Each number is 128 + 32 x the weight over the matrix's rms, rounded and kept within 0 to 255. Layers, rows and columns count from 0. Numbers have three digits each.

# k: layer 6 attention key, 64x192, rms 0.0908, rows 42-57, columns 96-191
# q: layer 6 attention query, 192x192, rms 0.102, rows 43-58,107-122,171-186, columns 96-191
k42:081111153152171081144179093092143133114170148170178176100128108133118194129095114151138166184105125150117127167085129098114191156099093102139139149161129095119117164091093097130150132121121106115151079043157128153128145212120112087093146137132175113136111143069128096094159134116154143109
q43:067145114131151186165110126089073090142165051175104126112124209113146128114109134125161093130043137135202163179158095105127158111162133140190169109161126140151151131094052151135163105091085142125101146142158099168100122087064157130090120151160144126155077088116102156133082122193118152104
q107:058119150213116104152132093226131112093127208148119161130188088119145137144140091108149165073152100112133141139091150115129088132191060096129132132139150101101138133142163192100171148094074113198150135135060102156088143128119147145132134123166155107180087137151074103133122131104104058145
q171:096135068103133157170116095110144117100124112159106046125125115116152115102164163118139165152164143116108143127133125191101088170166167112119160184116138141169092142109144174141140153181092142151115157143148100077126057138068116131181190177105100152109119096120112099207104130161139122132
k43:164144141171160119040128151177164164087097105048117126126148118140065166119098107120107075126210146158148121143162227083130118175085102071126174158107166178106111185126165096094172152180133117104131092116070167143145146108176068123153155126146089174145165123104175126101098148109142158099
q44:094125154109155118159104127151143144121098138146105135147140179140155163077145217132178146094134066120086139146158159110121107091166133097096173144131126178167049082189203104131161147102169088124122120128125072118100081142160077156129116086120134105123153203161124108154111159159072188126
q108:067164119048062132152131176141132086086142138146155170145128142098114109111138140163173184140049123210134189128136188107128134133115153045130204079149113113104166134092153195111180122132153065140170093108181150067118131122091115192160084103230150113120087134133059114137172068162170146151
q172:139117094098133105161100149118167120138098142182158168146146107122145132087123110119186155107161125125163128152079130126153140135102152106089116106172103135172116116175110142187137163064130114148119133115152168174156114118116116155083093110156158110115182129167136192177088103139164161111
k44:128092066138094125081187135168109132196149139133109069198150184176111121130145118098115115160083171104144094100146109125103099192091102160106148070112107162137111138137149162160139142177117123142142111131144134142117164156101089139099126146167129151130123102150131157080118143129211172121
q45:127106160132206167069085123122181185170103122132121107225120127153126140184104191145165101151080124125186088096060109137160141140104108106136176104146128103111116128230072155118113110094065124090195154079129144107100148124146143116168140114124098122149154110099126098142143173164114151103
q109:162077064160188163087190108136116207080109138065150120157118193133202130170211184120173136081114137119215180078132073075129137141094071116049151139123080160142096111156154112107089156109125047131139139131108179117083135133101156155158112136106102136098131137125113171092125138159121087091
q173:105133160077176125079141138149144127126154133095156112142169096143148168129123151113162161106125073126093112114142128147137117164183132134126172123104167104143113117095114184135127103127115144131186027109085120128114132106107091195090117164121122135126147110199138145091086108124107109073
k45:154160109129063065204116120100171134179121156133115160083156087119112112053154110095118148096102121182102164113118210126105113142139141125166086156159161198188182089099173143158171160173142165147113096122100079072154127082121102070145108090218141094168107097160123138132099114138099136159
q46:116163150169101202156116085143159125116142117130135133091100143114111092126083100100149145140110138105148164125115148163134147125140189126086157143128126139085160110164146153173123179019168120153177134144112142078134120105120143172104136128154179116115129098075189133081170088172132125151
q110:087112110203157146151119166103137073085119115122156152182128110168124087053056115124133153134116126205159179161159116168150130126110161161153102140170074201155106148178190115191192075110167108077152131163097091143117123079163120123116100129137061144118160130113205148114143108143151182176
q174:117119097150107131143100125051086141119111126142163137158164111139143102131116076140152146104145143127111147168129106147145118124101104131102115156143148119113134110165164095180132172126090161080142153164135135099143090141119145125135138188104120172159137178073140177119159085166168141095
k46:165115083018072127087156113130097184129105117114075161163134078109158120145139146154100120115126133140104132148135092127115134197096150081167175050100119092115112143119122062093097129123131143120179138097185166118161108117120106139128163105098093107093107144133130130126136141165095147109
q47:117145153154086148173126020158084088149125137124112162116169166122140056100133133111111157171112128166146184100130112198137106072137164084134164156190157163142086120151032124153072134148157149069106160136162148130082107153062151152167118098115166084125138150170122151187115151093189127143
q111:155095076159154200125188144134119136196084087236164109097092196121086117149158143099121152151121141096131156139124092127131101104098175145155127154143096118090157134097157109154086135147107156103097070122083142122149159139121180166163060138104098131184101105155120055102111136181131167131
q175:071164135159120186149070177086038127102150065118147170166110124141124166071111194188133155155134109145119108134100088143125147141126153144117147202118169115120164137107091139161115176128151158107112149118156093183134143138154103159111087131115145099131101130185092117116164148139149120120
k47:145120135065117106088164184147115120116121080050134127154106132168133102069107188118137116159163140166093121155151160112100147137106078132123103076139118102129152119132183165161109135072108122176153128136126139092200153147162156079096151134137116226104188103126093191138100105145116132113
q48:114101135081136086098122126102155116175081142124143099174199130088163081183141147094074111142170159170147213129113139096097162094217143215174091157104058108083164111157184140118070100069110116179145123065089113150087085120108129197193158124176096129139179140127115072099122109120077156097
q112:082175164112123100138145182107155127135142139123098131134125180087044073088169147060156149182156091132076116110130093079032150119133067128161172157119119165163090121147154106151169133072186169185147098146111177106109083090155179087126106186126109126150167055113094162136144111153096085194
q176:137101138118123084133161125099135168111122181109135107122109147133131072182142152120125104133155120144116134089152134064133140175100150062161126148177113155179134077145138126104140136076125168152108087108086093129096142123123127148146130126123114102126154120098119136063150156162138143105
k48:104153124162118103103130103127170114046187091134127103124135139175130112094100123145093144142099060108102124082183103191095085109127128100128114137099142105109091126098146160104136147170223124129106145156111096135135107117184128062151053127087158135116084120151146170131156125119185142096
q49:116143132150118137094158120081125163139168130119133103139137092108151163137114146131113102086083115151085180073081183078130174094117122119158176105158054179168124153148103067107135141122140110109075107147145167076095137116079166124124167147170152145115149104200182105093135128178067203072
q113:134174153098148129124158132160195178155157098169074108101127152163057199162123119103113110167090095115143179130089138100093161092125064127086146150099189144145122105099153103129120116172157146147219105115111093164113080139078118055156193172126109202105075120200137159095132124088158092116
q177:163140097148138141149162081142137118126131086129153091171128106156137128172120145123066121110128136140114126149108109086102113171063098093086138126107120164107103123138139109125136137138157145145152133138139123155165174118099099102096127063098097104170112061133157109101109172135096134170
k49:125154155148155135149105142120141112130129175149146122235108076153138089113128090133123105137125166118071185107096086194149120134118168165170114090131164106073123100088142114069089157081106113063117152109161172081087136129146171136115090122148168111121139162116152122094113133123159147092
q50:110107100077179081106148141170214094067146173132171120123091037118138125084139109126181129189129159126129140158133119157093148110082090144157169131083132075174138135091117092145108157105120117141123141102162134098123130090147172136141125097130089164114078109061096077135119119104119151103
q114:075113108132084094136085118123153178068192106175145122093119127131129123178113129123234107072088140111137134186117092152163149145137105164124070157151196117134120150124194062154144043128191094108131151105135151085111123139076154099092157121213136121111112121129102138077090201118113137100
q178:072134112165110091142111147119133064009152142088118162142117123170127119137070098142110092175187109146142157136154138165136115116075149152168154089143125082123143104163113095099144103107165110130136095116114174128078118128140187135225102126168106147149115112135087131093137140136140121102
k50:171142181152078098141155163119093176119149076131096171143066146127160134160103159146080079153124131144136132113088089160091098120191171165135115167152111122078127155142166149124099152111082166143163119103142110153158136128082107165092176169092122110118176133152089164102083124100135207095
q51:085141114105127134110138096138166133124149147135069191140132099061100163101044130074169125106146145145097162083119066158132140106140119077114141164211137087102079106076131097104167081190083110170099168112093131097127118132104122126136126117125104134136136140171190153121134107165145125158
q115:075167058119133103132192078084190038123216064126135125139167084127061162184126163115199167108090114138144097148084125108096148170140120189182058057120156112132092204138161106093096188148143158107122070112153074130171115132044161109145109146105094189179118089164098095186095117106090114166
q179:146155105071118104122138088156130106087075076082114108137192132122143126153154132170125149062143137059149161138105106206148114125171087113117115154123153103168114121124120091139164092150136106129086093136130141093130085109125150185092099159121128115166145071213132089162102158096136102159
k51:129125139108119115128115176101079108047107134148134120125127098179155133079093148151051123135093132131135186174127156105098125115176134108102123141103100119096146081155154126124162131051117115112112129168096129118102137168134111118114165148137177118112224167158152095115173125104206139145
q52:116139178125167151151151153143149136142095079124125048086161132172185100116131117146153143209107152165143210158156118104167118076086123156103131154184094102083167159034116122067061153150160118065169166158121107145074149093117110108145143190174097099117119130092182138147076106192193091157
q116:127158082153115124111168115055078122162149178112146140068095141162144139151159210183150149152140118144126163102109154159145145111066151169104123123144157075141107191052123166121107121151093188142106133101225133157129081185123186162195174150109084099135132092136101151146090128105129118092
q180:131159102107138178139141208111053172185113140135149113142174084097148145106139133137138115179150123102148069103125112126194126051224101133111178089166143107136125157157069154130088152139084119130160158155160143176157107125110101103139159150085143145142074144128160132093139109144106156124
k52:157109112118131127107159139135141084127137144193158142189101158079096144112132116080109116051104137127141099088155139131110128132150098098110200122129066180151148112158132072173136108102219129150086117111155105150156170187101125109162119141114164158087130162084088171136163125121113107080
q53:095146120106163116183146122103063129203125108102091148126143141184121169107115134130076103107128125106131171191108154134140170066111110114055147107188127172171144109156124175165010121128156152129192096155138092088120156088058142165182129220098137131147044110152126126170154092132125104125
q117:175120126109196095137087133134147116114117103074151110128101187134116167151000158092185108060113112102138169093113118108139054152147121076133125084143100183101111063122119056095125105166086156137126154180096205131161118124132156176160069137163122056180088106159115090112114135070101068169
q181:167188134098140118139128130089107157159143137095158099143113113151155103126147123167111095068176143136064185166075147144098123103146133130044149140169111138130113144119140147151137153121142157183151144166128090116147154162091203114156134069136086155163104131107105129097082094126138152133
k53:153070138156079189022211076184132117117125117174104138163122074171124112170135120093123056141101120175121068099177143082071110142099090103178121129111123128044117114149180114097167124142127079149085081114134158155190151119151151046026146064117106136120180128153136165125129132136161084096
q54:128151188096139132046136118095123132104111117104134166138148126137137079203091163153096205144172145101186089135202127125127120110109125133099085110118129134151109142185138116137077102121153186168077119146126107121135100102117122118136138130122142111079091061114153075114120109076105120162
q118:130114101159162147125110088148097183103118132101141174139164163152135094224052103097081135132106145088117163113155169139156109132098135197083158108195070100145127160166118223156107085105172076156080133099082120081081086127103114135137097133146124060147075128137101137169120134119127087090
q182:107121136108111114137096120155155114121084142120125147110121078107136114173107079140153163120169115120155129168185141083146117100142142106128098128155125091130119179146182116116139117042107151103123143110142136131086111156152137142155107133092099172160107119086104106076142085106113090181
k54:081142095126131163189132091102132120124153107146119117122128148143111126073164069183113051137131078108132164143071100141152113135155159109169060110166161067179103103100139129125141153107146117102151133142122109145094167112120082150166161160162151159116127136075110162114128127085119058141
q55:170149099065117156118129153144115069048130074153185165095099112114147137152082105103128156136074117151133104153141058097142112162132061127159148163151174175136123130145188080099081141068142179153138119158158121105147109127139079150116131130134134116153162120144150113109192124081173100161
q119:207137094065145156135168095151166102133134174123105131138195163153091181114134137151125064105094130073087117054098077064115152153111154149069177154118143143148068141088086067131147123140134079116132136157132133137115144145177056182104063164102131134121119065136177158145087089200147143123
q183:153119136113092123104173072126187119096135070179172155129111143125127090099134106173139138183120112159142140132122134107133157091176119095159140183126154145149140105162126147100092115135122144109118080167138146119092143098135126155166182107112146066097129105163081117185195162113104108105
k55:134106141131153134115083150075124150151117173108158176099064160105097150138136159101171111129160126165110156122118170158093128092128168173159084062087115093115140160114146125128185108157189141142114178122101112137104165074116147136110137153164162132125126165162082086185133167049110141108
q56:168098106133075178150087137163108139155142156072162122087110098139109133163223107170162097084131126107121130165172154109098120120084110147077156105109124106126129080156105171152058101193115064158152191100136121133112132145103095098202094116073073136111122139138101105150131127054105113111
q120:144118146172086084132116213153091096084149140100118124042159071130127077125205139100084132125123123094177071073152112134142138205133107163101143110200205124124194108069165130193097123120073149092143121163109104053106151056139134163107125091157111115152152116116142121180122114230073148165
q184:145125128183120152168175117108127135107099149085133153145153136132113126112175073159163063047125062108112150128113077099175090128111102136114079147168123178118158104099178158138084082079158121123155200130153114082115109143169112115193127139117165081135111157111113127135092124144179094112
k56:108139106110120129122145123147176092160121108163084176110180140097153101149112198114092185119138111159141102082173078086120158103154150136181100123126094097115058178147102096137147130114096146155124113132117138139101138088159129082136139134106123117170159105096098152124156147098133114121
q57:164093070126115107081154166085119108166190120135154139144072158205166152130182102101085040071123147188139143153158128099131127161103102072145152129120134072152127156135136091224123094104110131157097150107131170125153125106093090091106131157113150160181143171139064123174143165108122129100
q121:093175134154131131105158140117125130195153131070134163153116118143120136142078166146128118153147156136127093088128161144134145133070144178073128160113076138113137176118101126132088137168107082103081098146139151053171125132145157126074106099180127131143158119068163145142113149085115126120
q185:174165122159159106117120137143125063117129127102112125071065098145141155146179135122155088214068142157142112142058066119152150171144134104166122139130145185151136092131127134096151116147141138149089096105119129150105126127097157069105165127145146142149123123129107126137145150231104128126
k57:086108158181142165229069137170077189138128127136167087096108171136146131124119120094075182156136096161147171124113118085117170096177095147104129135113107142135113089143101131105078160108163179132131191152054079135092072120105132141160181082131147086126096131106160097122129115176101100117
q58:132113101131099167109174124141055109124157120162136140173125148102137145042177121123117149155161060065135102186128108108076089143155131151072172149151152095149147158104127102169088147145127068148137127115089130147091148090136123079187064162113135154091080107120080121066191111075149172112
q122:158127070074168223118133066130143079172104135177134152145169057128150177128095112129091169106187149151132119159128127138151105139139175131104175135177145127152110084125143104139188146078125133141121076156151179149097142076023127160164032146180145134138159102092112151155136136218179183105
q186:154119169074115171122103148129114100111106142085152066165152144130121133068150115157102174164150082113152152120082094143117106147156157148063182113115160112137129109127170152152136120102087100106140184159139121106095137137150183138158108123134147135106108098113150132098123103139109147119